From a checkpoint of a small transformer trained on Wikipedia: vocabulary 8192, 11292 steps.
Each number is 500 + 50 x the weight over its row's rms, rounded and kept within 0 to 999. Layers, rows and columns count from 0. Numbers have three digits each. The size before them is the row's rms in percent of the matrix's.

# down: layer 3 MLP down (transposed), 512x128, rms 0.113, rows 219-271, columns 0-127
# up: layer 3 MLP up, 512x128, rms 0.139, rows 220-271, columns 0-127
down219 109:561460491418482491457477554514519450581552489478516429458459533516591382547548449564505503447490536535534474454472475349435521559599505476470467538555481494498437514441563443546487447429498523468497483588430477573493496501441572534486461560486509607548514520486400487509569464481627446437387485542424424533480493534493490443510571500461505547583439530515539488508533506496589569531455
up220 008:574549535535480491596517526588556471534466531457462514563503481556534427578506495448624539533548534518567508513579520525495523532543506431593529441565462558567545564508503559482545468495562420477487525572434543467445537535527550464446504469497450541516467558488508488471578532519558532460483568530507556451550511532534664574568477492557585553510601528602488527416550575504595486515474
down220 005:444417532497592548488550489438449542481496456539566472495421530472439551458485555560495464425482501486509596474407470514545501502468509501549505551454452401476350459522451506568473540548466615540475510515480512525553438472485459526568480550560574475580603439543443511485472442406496497501446495473542423586563488527435427524452557476496445501501394484481549532597544411453447534515525
up221 081:476472479547486523533559473532562480574440507385457383477411543412441489507603555494584456497458492613525569414469452487487587570507441448508512545496500553559582479523501447543558476481521483420470470462472632582546543418477484509599478563479439565545479571435497524388499522476447499523492542511499407497500501490460396546520489537501512548506490509516507515518513442491518614539498
down221 070:536439569549492510485447533488498512510522516640501570553527511551512395518371518518425550493442484497448435579406533449552498483523502525451532447473530455429508459472462501440467509549488510608466480632559503451491460480466531530371531481480572518514530427561574451629558514534472537428464427500607533479540428497538603482520524459448501519494444507503517459475480533408521495531466
up222 117:512425524553435442530546446426459565506483462545514411489498503469462465489533566572593462585465468564580500498464566578506401539505488496503515411539549574535526494534437509463530429548464544480560602492499504516525447500575518561483507476383452604511466550479386433406539501541473516540400631532483570444552415422498542503451533533503462476510450494506479467511454544523531523439457
down222 117:469402552534561510441429522563456548506462410469413529458530507482456470530442497513444517448442540469424496555471566471462513568477427447408601493533600559503554458437502560496543552466528471505480521530469567533516573514451464406451460631539576508572594464463457513568357580521515448508506480578495501506504576488508540475463423496478476532469476486558510507540556474564498471481391
up223 079:539552478596530521527499436440449465569449436490565420540441515483543492541547473483526498579522502489454574487461557533540540489543514568484480468348472490423444502440499421544522458397478423508542554392508588573501498507441460461535536524487475578429571520474470482554476661481454479547522565496538458445498493498534452571463513536462583469416553518433516546495518596521460448553455
down223 068:511466515423494455604544460626527572470545479539536500534512479492629377446529508508501456445521560458482458476559478506474469419508506512510494433579496496524534440481505567549463546523473490507542569575488474495524472476489417455486458498561579401530519487473508584564572459463480515426571487515539480420521462434536545488452491437510504476638411479524542431544558363514471599451475
up224 108:497487545608488525479518561430383522470539477586484565596518428511495460519422416545500481520399474567572585510445424498514498530573499565546552542439556532534487551511423455498599426511466493519547496402485480428444649500484479539397497447409533541537436475504477405445442468532527495504503510498459561466590516555498516567482516506489488544523533504546566560448457462485501434510472
down224 105:568529527429541526625535441533495585426518473510474539520513565485319478495458508451530544487488537511493486498593613436471466516525509475521471439509538481523515464510454497439479488484480465496585504437501550514450486572474587544437377468398586491552535487498567553490492478495545589443501487508471511590519540462499499543549384530471394371464502513498488585488459477573447477512499
up225 105:404494545520513466530509370489520533554413506552513453531535609556470479474587600446594441494469469507507513543473460480517446441405437413519508449552464524562484464535492482468507499478456496437505534447413530565532488535473593560421398522524444564590458589454500540512507505472436558452523490386502457560508537516505468504425524522518420415495546562522478540442529601576487534457484
down225 114:470544444468546538387594618550474448484604476459505581428495442487547533519461492580389529512536447503569569529492532490467549476613485525578515493572496527565493598511518480474441539504474507398479565491497438507436544440429415498558591515545523442465431472485430464495468495512508473421538470547440440445499432559446593527599472445501517506509449467523456510559541464457462524471475
up226 100:551431599507498458421646500422445502517461413506455478470506486400549476550442509593499426526519486557441593512516451445600410486488485470517482501572521575574484549470532458599517393388546464466521426484490500621467513550484510486545482534542458591497442569520478583474562594508568412507549525470503529536534517465449512457485484445497506477447490518487480512503492466526537554477557
down226 097:468482465488434493520432498578486460456481460510512453580443433591464291604574497477494495448488539459521479508493518566520500418539468470479439481467503442524516499512510482515508560589536520573565523542506603475575503548495545488541509541446523432362514535441543414521413462506476539549435484474497486525525552495484543535496544551558513583461571519448527416503489552545491382496414
up227 051:524521543456427435554525447518464531373537487491507515491532547509453495480480514513404436634565484469503538543552522427533469497539528571494500520545507509452439349551519426494525498462454505545457583541493558448497475508504516429413453469536478532510417618459486540487534530501483435519547590526467510452557496515521509529491454537532450489435470498545408452683552470540497382543540
down227 036:518508470564544555505496533515557501599453504511464479510445422454519482509507438519576555416464482463513478454463457551464505517519524419498489484409496455574584593388496587562559478485534492448560385451508477541575548463508480518540515524480541463492554359544514465486447487433483525452438435490554518550473474493510513495507524470474596534588535506497534572339419526469505647478491
up228 122:493440463538468472547487542503507564445537469592534512531523446465417496443517567563483547410460532506536519462497593409498490442489454502500583462611527500586435456362442412542530435506455481528581511606453537465491510498470478556404472467509531489464470461489487432509448490447522524469459506543638496492509538589538455468546527609562551485497585479540614493444484515446503504414497
down228 129:506436471556461461433513517500442514495496501490470541474515457471670453548508456407549408518438539552453462538511539388510538433428500413542450437618526499470493454561530578557438540496516486572565453469497450546540513594549555461548471494483572452530514479464532437527505512475512493575407541547511529588515552468466502453501350428508496542450547473425481465491587497539538509521432
up229 104:530426601470367458469598499497429610557517461472468496525563436403429463504527422515444527598477513445442555545520487443510511498535479507419413518535551496514535516497479641475524457541456438471546450472472433410455521494529522456503484502536532600504475485539509499506591453482586556496521572538474446505523570467522584498507530485488477485621486525582428478446434475547482589514484
down229 102:534508472410469459536440565472589525516488480555528416611438582600378393552575478522574506478522521555542474426463556516489478416487460580474599489509376477523481437479488407457543519447473499459534462533573548428545516570513515547465492461445517505465529507522612507576420475506455491540506425467496518446505460474474480549430502542533563589425535467499560522526461489549490479481554
up230 106:471535513469429464549582510446501530418433475585481482589353414478517485515512526509561558527514506473545520405560424530450463490476420494549518587511522488521435545452513485605486454575485513481490441458502528489564516535491504520521369505443450550532442494514495403550519562513614521479518506434516580595545485475524461445472420402515516439532528506524470601525532521578570526411508
down230 112:480535479519523497367469434502463475550463539466483556439547582484621583417519461459498523506438454512479518484479454513536581577529618494423460508483417535394501527556520474465532569453410485557460483480509525453454565502409438551493554518525532521580437512453507539514542494603542454459552426588419449483469538437404554470520575527501502523494562493596479428500506496529470495573444
up231 127:466534534512504530480514437562430509469494490457536511542555373429542508514516465487536527449471558573601447547551461494479507516606517484512460482555496602503500502398497545543508492465474496440520477554395502495469503549520540470461492578449447496636448459439464532532593452535480504457466448538446427422566480516561589437486474586588459558495493469423467535476581440492499472394379
down231 121:502499494424464431380551488521441523536602487491492460536555464445539732421465590611491480459459507493442508446442491543558494618500486447605468482549531593533482482504496452460542506492514576481464489445516514445514563536450410489489479514529515479515468445451397461467536555549523510428515534523465449526455561505413527521502454474506455512524454465528454456505476454553548562520532
up232 091:433472513530428541494591421511496507445445566437384543526457568514548502621422422552522429575513489564574444431543452495511462533501451420482509493463539550487482478453519503538477457509420458483490472435465506525538620537513422482488463544467534486497446492553512472502547486455420569552612551478494509455529527511598562538541448479475418527479490447526397559504651503469551514444509
down232 083:445503544454521457618503554535444456443461504572468472545406525512545468400559648436513495456521532541593438575426555539488524506450589492552445512471469459488564559479472499463539545556509461465414503519486489529531446494545483486565515505478384519489489560420428527559568501528437448487412468474599461627554482463538478423467474482481563491495546477442531475486440560493519465597494
up233 020:471460496435407517539492521552524421516452477570494498494450407463497453549459539481501456430471586548544420441561367486493471526423538454527561423444521438592452532544549562497495520531491499476476494527477434477522535450444408513585505539461538446567445508549481473474527461486552566500576502465455556455522519385474528595613408503551523489512448448568545477394436532445553556451495
down233 010:473513459554512515415489495466489590469578503453578503485503584512422635457538459499481553491524448478482557520457580440510546522520445561478440639458491548392480489515459459453461535509525479511510524486495544507419436543512609523468502515558512535446627455464471563570418506453448406488409513573510405558490541526544491388428504521461519488444512523463469515581569452508477451545525
up234 090:482480473546458459473477490519551495451457504484583450511406537524405463570543495486499631432636501573431443505500575431436532500549493556452447473373544502491475601497542471418539501551441487577493596526400462502481498443509493502471522531529496483494544532543517469504459559476513539572480542423553427397459473499538517440538513535527562474532479543491529596474450599446441529407535
down234 095:537390483543452504404571465439523527534563516472546476515547427497352604492480524507490465520467486554507557500504448604597408576485605504520492488557479555563506438572561449570518554448476549443525536453493492533534494510519343553520460495550503519442490431445483544444653468514472529525483419508458487548551499432482474500420441491471514522449474489486475450489483436453520529540501
up235 116:522535437536458572516489481549477607600490443497457580595408454493462506514598612552460577512523546462649444461544563498452400468514488409507454394579461540540505482502469464485494459493523513444597515532385487508491526531505470440549506514422481529501528484521453454426460526512509560511476432539507514532510437537601489448420539566547493482533512456477609560536529497472529505485541
down235 108:482447460528466476469500485497502471485483484540398496453480595531504294459482384569530469560560538500530481560452470527503504496519509591545409510520439478597531331487540495498523542567506481430503431419471548493504476506504573494518565506464532550510466464518480524567485471470525410519495583520555450511515503488524531579512514437600487546413568442448567540522544496463415480536552
up236 085:583520509542414496496534581522490555463515515478548509510532472458522487480512571574500530441467461397428536444490544538551564512523409501497549510405411559450511414481525553495563440521513367621548448508474458510480461497489471384486472479523595507474401447493472454505476456484601397573512469494592573434451509444457471472523550493480590605499503560564497537477489532503541461563490
down236 076:420513510571534537611493414564475418503501443551478476462391534477587452482479518529570492485511389493565539563637502456485434539523535462454553490529578477518452577541529607446418494512494606425470516503492510436507510502420477495576541518565436523486478505514458484578449548476488540458491507424463468459535412545529448523545510374538514391532520524460538552544495470473464517468436
up237 101:542516510534447529552546485482541603469423516519416441541367543467504442616600503532523517507471456611559560504460486468530545554547445529492530550499458556527476505457479465488446464456529505453455456387450525553603579425571482499541508512456531496491578505444423426354491435483584447500529448431520453422512540526471527551447526440481478492519501554540523512448529479495574577473541
down237 092:457520570466487499518410496627482464510559572564533508559483544492505385384457538475494593582479479571532521507498498517420457448524409461547466480497481468466521478535475536419521522542514464476471483531490485432461444504497606555474467533577474510418470448466501582579517596504448541513523498428611555485441469465601520495450471474540522488485386596503481574480440518505416520578567
up238 108:432520478520472536493447483469511522505478531449471422567499481491549423466545474542492465466432600660488559456528505516501512505550482514552523591548504479553468548443467404433491410444558478506544482533510537542429548478527613557416411447507455463517478595468526528450496563541480461470527425468454532513514429499545539502432609559487513477468486485520581451549549660496513541397460
down238 102:498524445438402591486534549634438516588589524533465421404580503537505417462528485510537484444458541520531476510462503480472576378390493453536519505446499506479523480568591466470448463433522469499544452514542495546507441499501467436449429524516443472499538513461495567521550568523530490506508467566502539509554490552399417541358511482495506574515489496599515534584551485511525515395463
up239 085:573480455471428426568510636568521603464478509536518477577483551437512472520523541524524601507484592456493583542471556457564547481523515465549484448427443552443476405516462472507554524541520427463483459473473441535373475508485567570486457445490529504576457488451550427453517425458542452557485519558576518502450464433442420498515491584523537467521543460509460529422498505442625481555437
down239 064:377549533566610554525489422413423456554517507526481486445440430513507386484486549558476475470515488568430437474478509464432547508545575557462509579600585453475504528506490502452491448427434499540516468486493648476539537446481558505577551546538511522521555526601480487554491470433488526496563445466457438438587564581520495511502474416518444537534484419521509547494468447540423467514488
up240 112:493498457458478472500516395478483497519501536411598465508351395491551452405524535592486567494511567463536524475496441495544498446671510553582463488534441504565485496485481453459515478559463470489515522543501507499429517548440546536501461505492438532507426482511425454442516517567506572418535445557542424505504365469560535532555538619538503456515531506457574540406518483513470502488460
down240 130:450523530486440425420446582516544519515495431477494524495574472589549641591443462449521523546401454500453493633474606500508539540465501424446516448520540544506506498558505477528485495475530452539498505498512533469531481474502318492536618567509479446500564491482499433531404502517537433538414502476428489503464577524427471465495486435507468514438494464510541424582561540515508446556488
up241 100:484525434503501454522516541440497500655455532485414476560551557494492426495533425532528507437520643502524512524518466482509526448504543545456415523503566592585487461479545445556510512463525517417489493410417484504488545570575514539490399505456486550554433505467464425442539479589529439560503454475436412418546574429561503534488461588482575500583524582461506542434485526536494493479549
down241 105:514455462459519477437531507456572542507461506481717507538455507545501526527485530466460430502471445538509483532378465507528423495519556483526543545450476464473491530418487535407553548553433422512476499577548406493489571470478520536676521527461454519533482509517539546481489461472458444498427496457490529627522517583441497564471462553504551555502488396379501548495520506485488516470495
up242 106:472522523602470507523463573489450529459609465483402477630575535461421468437551459449500544508505623510532439483492449423489472549462518498560531542457506436522536566494509508506479470531470461503517511435469443422362539453478456513417467477552519516479497470476424462489482431510538516552518448562518573420591503544631548456546518505550476535564605452577459507443482569503511446524552
down242 097:554461534539511529444433526531567498603475453461469531472417617481471399538475561484538462402461506596461483458536534481387475554532450580429504525545479473596476499460531536395465552524465522544467614482473492442483464520487538501462514541383521506501481479594481520484480559580447506486527599503477481447497407538533569489583496352532476504556505450497524471507548503567442482560501
up243 099:463549446471468427542579502472562450473480486497498531454514523525491498519508560540564531527566567557442460457440428506552443473517446459441548447559395463466436499603498466415570470427523469563464662591567438529504472472566551551487491512466479456473475496523462509468571579532459479625447539448460476447493431515533485578517524467515600537472504461500554523491614598463479509479572
down243 102:520511573459452500562506501578505512519544508496500528543532401457398496383522447502511535470502606439525458548433562546509534539538466479616484544430548644539526482459471504532483541417453530523526455404462499514494556499457355525499571476544533514574519426484484525518460527569496505356546444529487441570489518542562549451518478492484460491506519436539547487481389417516565465489445
up244 122:499482506595452529462502451546390530495451473560568537537567476543477482623522464514538528468521475461630463525419465467511491465486525478526456443542425489490508530516581513436524449494614503482520446506454499399519554521521504403481500688390405562538490508554476426492468515462469510455550530470521473426463487505565555585465554510596526553473521446506531551470551538503454457513437
down244 117:434467428524560581560495549482587412535554468415434467466520478601458439545479442552475575403557439535517466471503538463434519487435392464496431504514526498497503573484469487603421455527430578510557492530525505480467519433637509455469412435512481480507553463505516462527500534538524488427528534534491559530432481559482591513573591526486512426468490516452568477561530543571576434463529
up245 094:430449499509441525440440448456479515558427493513506548516533481498415457505567583502584410439475471509493559475483549415492530441539524539479504401532515611539556465457477516444532497574472534481497494531407538387545418451470593537494508520425548569506536581484508531511493430547427595496468481469500562460553530479508503534380501587548419475503540553501617554528501583537556577484466
down245 097:501636480495524466359553554368479504491481483447445589447523469519488615486461605556495459452526486477446503541518492474461567496558393488443538512515446494435478462458582421409472523502571509564535539574518467532508564564474424510445549548512452474488501453479507491396459498572536473487532487562487581490511509540424499490587542451526436571443526446477530424521560431482493480551538
up246 102:396512590460582477581523501549482561449508458427462513555572467491428445417478512456544515536487590563481421501502563455498450456627504469498498524417518454483547496491580452504503517540466468457537508599552527421464473458497514470453460554435546472574495586480528529531531554495463570539486571561492502516521383495474489519611453521480537446562457458527442617505591575478416439498463
down246 099:572511410438469519479490490464516429512479545513396529518564529423520566420548530595459540563565541540518593518514481511572538436523564561530496561495491490462511483482397488522534593505516458473472505524551433543423507536462460508461465422496454464484532492482501483375636531530463500588530588419432543541488500526418460384435510522419502476529449550469541502404489527447576519450544
up247 112:518549542540440553539581426506543568503521385462569522471457459492433463561511474495559419509424516510544433488493557463456349561566504501509438428491482519463568517526457571511535517456497493540469464484498617475489428530520618557529525604374447502534493505473404496466533567581499546515503568480530413478469438485462511526550514524475467444417502584496573496498557582561469500466482
down247 116:539482539484464541550464448589454431485531469521540540512488441572428406540478440489439464532505480426498524468573456484455479464521509447408616593500506468495475526441574637576475518392598507468507509520592443439536540418444562495455557573518485474546481485466447403500482556496615452461470490500535465501404505494541561479554565493505496507552535520526580551470578492569476474487428
up248 073:619473500510420501438534479547537496422472446475548431482454444521555476548572551537558481490527517489508553554589565501447465548502547498564419520483458531550529592515457400505455520540449505487500484471431486462542550512441469598510493454530465619542482563434490522460547489435418451529431546539538450438558574489474417541545530408584472436389522395540488487495423506476602505532519
down248 065:393477486491507467499483573502432501490549548512518531477537519475502405488434498506399474475530490505437479448422490415556538479542395504481522510500562509577547491471494583488522481508494522512446517535530497587437428444521537388435536574456551393512517481559488475519523590542559516486611457439449500620401511500590587517503567605453554537602489474449454488474568506544487467465429
up249 099:553495399468551482527507438584507493512548489433484505515537511454542470437532536528551504394525546593545471546629379558470435431512531521540491522559461533568501419434527488545505496540465530393477487547476559481422505514527445600480508411469413521599523552470453566440508501499475478484501512545519484391515554444432530555531472507540587584509547433471587472519496481532582417446482
down249 091:470460437530486513398609528457416444522458488479498438582483572465613510635488523538465499571469474536464488498504532495587522525583405493461461531464532586514486512572430534467478519528539512571505485447569485488442497565421496425506449557453457676513478483591517420567465563505556387522528518518463434482470389539479474505517496503449464465556494520519433529475468518512469486470495
up250 114:468442514628517492552478490510473501457491508499435493569590425482511434484576514519454486406526551581538484540530507626544525544528527524465540534583448554520431546444535480441537439507501514494526498435509536466436542514535436578431474499430477496461445431469491419453499496553524354528494492488539561509468490559519484481547557487694485513459486437479491560502435568470574444439423
down250 119:533461446502555542533532496531490518509532410491394500403536555591470471584531521491518510446551502494502640389547565450499472629454537513525534403453568497477468483460560534483481521442507475463376511567451515481570575501585425465386526504461511581455626507509495547507470416547549483501489480471480519429552532525480532414458533437451463492542506492478503445569520517479484467494419
up251 092:510437617507452546458578493516462469548545488559514505499513553461478481474411437492572544485440505594449472463440552525486474508498541466579470531503416555459552606437523506475555489528522385539523437516476469418492534455442474487396509550418541456506522417531465469522526456586516446533444521532542502436487530405511605515519480545466617510571559485516362502508480602528483463472424
down251 075:490555557517491423492503440474576525570528505512456434489562542468477431424518547517460441531519513572497500574452459445496434535433463473517591587505520481632517529539349498457460523512537568430410404515506483521557516481471585516542563488453507469532473480478454607427540601532445537521479492536465473600554541502579542458494444447525414488487403564524546417449513451469502493512454
up252 107:401542610539566467613558421545463518521514455510517487468531493488415502544549506497554473523519435468363529482524523447441470493486582465493587510495471406471610571548503519417556420503595547470550497591599512462486555448530469480415527575501392534503521543429422435453483466497508519523457520442453557514501491545532492492556563553593460439484568521490504503497554522450537496470451
down252 109:491530485359566435418534532541529491485520544511530459503366494500458507447500447563428585479503435430665499476471532467509493609524497546448580454538602502517518550467475496556554491537503535459444415461395472447569542547501478538555462556477569510494521514555561521561436493519435442446517498460502449414463520574464470552412561450552509516555457511485475497492573424496539511500463
up253 109:532510522607420522496510547468394437464472395458497435520494573506488482532484487582500472480435558496511479516470534517499485575502562481590484452512393456473560481482501603469561442496543429496534449389535501517400565475524502531532428589510483614506463483450444515507508502506520431553526450401499493528583340434539571508418464469497519493505535531549491538514457575553445585490519
down253 111:461520525515533477537475474535520475559534464522500373595491466371483464497472484580515462519559552518468484443472367512441447570559419530541461557546509515485567474514443453518494564542496478481502508553450503496519488583433500460570483461552524465451474493518423494460469491498532502484538491623437504523507557607638583601430537514486507470472542565558449515550354480504523429434462
up254 112:514484473597486579505551475536430544583552468542559429597521457540467465538532408507552472573533455450571376484509439474415416453547495530542534494540493471441528473411439466550534444542487465463547411491505476442494599436549483597545384592489543615527439572405474513523512543453442570513508542526468538453525556472473501521543500479456578512436538475483473503454513516484519507435521
down254 095:571463454438540537532540454550539539527477584493512453463480492602530436411600473551422534526579509465455545479519548486415505473502405520532569527496494550450508464450537514530521487498488469486487425493559462489548505549504488564558493556482579430452485603503402468546672428531466488534459408500471380544473487456472531518472503529440588536448550494543486429522505443536428421537419
up255 074:625511475481400419486529539585501499454454567493516521512496529530455502491439494483525558519504550438460493517570489399455492509533595392545519402520471470432480498527454476467515494519483517520514513552529413465444506500476525513475440399523504503481467582477439530494527459521581477473458518426525600413563511433472596621629493461453499552521509511659484399522485462497528522491438
down255 070:372433540560623598530484421453483501492571457477566502504488525410538472495539415534444425473506457584546502513471569543516496468486427598482465551512467550545526500429541518490488511470535516520491423453467559582553478510468451426497604605501496486463510400480471510465495546487431475523560473524500466594441471587562448418418556512532562527521433545428508606500485541538490453497485
up256 064:561469539452435439482487541565479457433507537456538508474470566461571507535469522508521472593527533512473464551703480523464489508491480563522456498566489560575526441531547429482485463503442430507592502577417511410560496495498364474459442488492441523567446541426494570471600504540528488487517526531475458451525550517429496545555461442517500515427404511545470429550510539548595417531469
down256 054:454474436534564542426609482447581537479489515506508489464512442500437400491554478521453512482515507493524519485355486481479559438555500458451585532406523463458479556465510586461522490528541584531482480415526466558516476451502533458527551492465515513506441464506467398539464517473530517485488514472553566601475485489664585450416563592455528485583576552436539555467450511453438592479526
up257 006:447477540506462508496560509494422530454523422562523405505521526456546485475476606518382451463488510503490517473501560427450426502647499537429512568487542456481462448452540436536498531470406500542503537463538453561582437524536544410522418526490531591478441481406484484468443551485497517590491513491452482492455504557589424414486489562554466500524494445505546396614519478558455508497603
down257 004:489551441440432430574432434514534482535478595358409527525480434423523509522468341431515531521485452474471407430468410544521528482461457511476432522550522569491565522413497457429476417437496513472414449397549561529437504505507571552451526434465423453446508509506494452474523496530452504473492470555470509475491489443545534456456472461503554444421569480525453504431470564454514450479490
up258 105:494574514449466533588441452563509610476458515411515510420532531570516424444657556478568500471431434555483477496512513532535393606474510472449465548466557550494518573504538480478525520503477518405489536615437501539475521455577519487455468555480474500523470542445546413427529484573452490513517434463498477405424443560504447475496506481533669493525503490486516510443501582486481482498474
down258 101:569576449461402557609509544526515491467492478459580561455498533530450375472452603447426442469515515501507513458537501432546434513499479464533554484503530528594549556509501490499457513623478515488503492513541515583526373469535580458465562449508609513464499477521533457529516482577578472603497499450470439456428510533566542473458484456449538404501441498569564493412458535533411454511485
up259 108:483448406496476549508501531543474538580394505437397422553553523415574464413598464557401475410535566446496434562505542395570533524424507541490394509443482552514493454482571469507527488501509492494533507462448518563513515506615495459492457508450520560493443452436507414481544505530535497561527468495564536440454542523488495556479494527597546400547490482471570510509495516516546569515382
down259 113:449493413492524465428493508520529477542484524547673493583424527528472408474455536573442521646471488393561490437529521538478449496574505540505505455407543525504514434457460481455480505495456542476558451568528443519524460506408596533577539532562426490461456497489544443505487519551454473457500585505583514464520415509424460513511483460524468481518411474511478459467633510432495538547554
up260 113:522510561534466492438551509413534467471524472566442529546482527489559461541343415523581501509477503503427521463559466423545433495524504483479553412457505470600494471438575481571511447464500416569526526454509476597505442485494570544469528472538535558433567509478398511472505509478625505579509616580494591457525420489522460524517499525487462521432560440458487509465435452577483589489544
down260 103:405443449517457490485482565552450502528534533415548486480549490448568443393575574544474488545509510413474473485515526520519500496505495555556441547521470539489412434536576582534516513555487602396498558465503429483492532546482479443467437479513543533493604503472394524499618535528446412450495468496459477524562607524517525541550428479482489536558441517516435409539532415455519454625459
up261 104:546379604516477523448538464478335575535510412499526428567531480443487487481416553557537494407509511487559570504439511504519490450542475525544540437540538564476527505425543506568555505507440486495508446422388474450446561540552526418460459520515568589547445493492511533457533481478490566446512540544538560490546547429523483466464500546451568468525516526492453529498361508587530469467412
down261 107:607600535450504555598430580587573519455559492526467562480474421534387523570573535425509516492456524522550531515482483399521460409477474481579468487552509493591460548468552398488504553564474480464463458558513518448550397489535455492432584460481451407489579479443514466503517514496505540511510499510497500584503472496419477405576384439550484492497497466542571497523483430468541492487508
up262 008:537535518507582466470480482536562488550454529429411511526480455474498490546527416455662528485513506483481502493484539580496524473468447437571427483546427563517606562438466554460466459406526440407488505486424594493434511503451485523400553473523464472437530463532524463460540499550524469432445491461526496491495478525363556484464574486426543519516602537422472584426503550455512492503392
down262 005:531418520522521541458535492469433525462504451572556486480407514572474382434488617535447481505473509481476515512490483482484425510515625554501541443467491430538351442568494485591505538589501581602509522605476395482513519501486407500536433553535514476578516535458482483524546439449519525480490487472553497489535470512487414603520535527567488497510372459543536415499457449504504516521542
up263 095:464514517527515510432491527415463565552545446431461491628469482415511461508476559507509473482476537504455544488382503463565478526560483548535521508345568478504504450465482605427539442524508440542600436453492461491451576441502564572482470467467555502584520542485426429384484553507580530505507578560511514465427455525534518438500558521485599497551467467564456514430415523478435463488509
down263 077:471492398506468528598560482526385472480502535496462550537489574534449463451506482570572449576502456445576369526588476505534432554495546529539461429423430514598476516481451565460445486487462505483459432450458493492472579537563616607538513417523553472509453496500534544440531526447457410446514547471495461507581439444601442501505477562569513480394551510488475479529534518497512517503461
up264 099:535555418500580549432551494555444489501595505467451561551405476479514466538503574421512553548524463477561512357479430495509437478582414459524479450559542511534510480524522592571564483538456371537501557563478486600509516443587523435544474529504524468474521509471465510461447549531555496516475455525478501482498494388461467378517466529488530460489521461550603539601517523525604459487471
down264 097:550461602397396499518502541500579382481535473420537441500541473595477478466493516551459471478580516508494539549515495487608520537548481478533551508483410573451500521454389502502501459513484517458468508564606498433445471485402536550542561518546473390455494495545481511477563427605484524496510474612496474499494435542572560555499568536535567442509446551539430456466428518511472456516425
up265 010:530528459521414540601491556545547483558461526531528509540466423553453501528524551461560523374495529534535513496524451496501510513538565396512486486482529539515466539544505592533541497574561506544536579591471391512489522511462542493556432474553496526529408539537495509508506492514562573483549526563493587403517540487517614582612433467588607516481528399549507474455491570445581507579537
down265 006:461497554519521516348530476506459556464619440483527547507483572507500603500477519504493534541549513534445497472493506469604484545525532592502455618502475486502475458499490434460449589480449493457494481460548600517528445515560556531499571524478512540465686505449465561597448498446491465495481520467499430580577510493492478504438514524499484551466511614491489593628573451531495513521483
up266 097:502383474463482530522570409537479589516500591475512522438562434424521512488469506488553552394567504469528443572583524542444453453438489536589558452592425554600521502510587498487490509437439490414514497533448514516495556533492449465470470499496516493503496426504473614420628506515487544480473471549536449518532407512434479484627525542526552524507513486408549496553556466505505491407515
down266 110:511565560535464517477424553440539449429475518512456520570509463494508377566559544388521460621486469524446518486520549444482508511469435518457435504453586456428483454547480536494519523511559446595523503480495555454538478529574624482466430484502497548473503507512516447570411494427477424591508506477489585517461577416614460514427513432482471491506534568573491547496470632468481515542468
up267 100:462462540583415508474447502476525492486449560514503495564504460560479434474455454444529515506534484505524418440539486470509530445506495490438461485463538414484480481497485613462433456459431476514509479500424441386492492514500478438507459528458540550519494473526443393450486404482556500500431570491559566475508475607586506523499515592596607576624585509481561582585589588497513521431495
down267 100:501502507556530459484519495484522623464488438519606528521565524510516411491435445393406464581492555488398536524480564480513409549554429503547411494505492457510545488470410400608521466498558467511542561446517545499513576499491448447565477587524461532470455452392528382499457518451582536442553540475581482579514466500492484502504439483511474477479542481588574472502492564500554434474542
up268 082:648485528490491491450599512470488498516443399526521469513445534506498522549515466524491531489495470518508550462536646544471539510469585570546506534402472503532498530487500423555527453464487497470548508457451486482562454497493463542559620579474364517579520476479426497427470517456541475561531591547504433443540528543479523600467432448517441511448503518475494602427391398446500515471455
down268 079:437527445495481483591462516418514507497553515493482498396550532490518418410465588504507516453620491551473412604493475498531577455501428409500460472594552494496561512560508527480519546479528485598475452509506506497406498546528529418445421480527569525451464475438469472533610426502527523454466439476506590536449511451498491410541520533465504543598505498488537375538629508550499450513510
up269 085:589384439579438471383501523531461472537593483462497479579488535484576537508447409550603542438480500428604364526530503470462451464485501508491444508476491503503592541445508501524531467534474462499537494390432478401477529545543525448553566525489458564502467511527505506491559460372418452515552532566597551452577549553505440484494507513519506473593493470524540499508446473490498533558471
down269 099:487568472516492467461535522465588458457512558561495559465347491536548512470497508447470457518486532524489445356532519424547465427496422541528552437495581490451451519480457503491470504493465577446443525556386458582505453501538564521499468560518510498522485558490581526515495595508520462450488605479555476599396443458365471525502481496576500491563585473558525493493578596496481462455477
up270 093:513467533498591499473520540635472480463507537516527546462500555489532496452530459424481571342578514583523496440579410453514523473528564430526535467494551536517448547460483453569531485602504490491453578601477527513471574459528441466438474538539517473520408597465525475471493508525420525420497466488495555476574507518437506488505379610593543527436528461483540507482604482526495465477438
down270 089:512537572536488456517481486379489487511490396453475449587545485514465617496526531624592390562474480501437528574471496485521539573517486488490476530509530457506598524545439509493510502498493493478541497404455480523474442588444477592622519444531470521445491418438522529425475526610499481485489550527501429439531531540588490460466582429484462423448413525512416540468449447499527560533508
up271 112:493478566549523533531510496531448542447389495475466424597398531537511472611458466497527459559433448516500474536465449506528403504497477496440455495520515490498487463484598562457539428452455473430498482478369525475570492493536428583534483500474459550576431594492443485441508470408565518500631565494473514445573542607588462538534469425503428485519515578551498581522459517511481489452488
down271 097:487558498402554525549499497543549596452525576540524552465556585532511388413482532411564482544570497482516475514507527570490479414416469414571486522501559394555493541496527478511522523592450508456532485490500467471486403581499468512558491424591481503519549458544580482557438520400457585458454499422542528507495537370561419457515476490481440427460462511516491506532503528556411495535508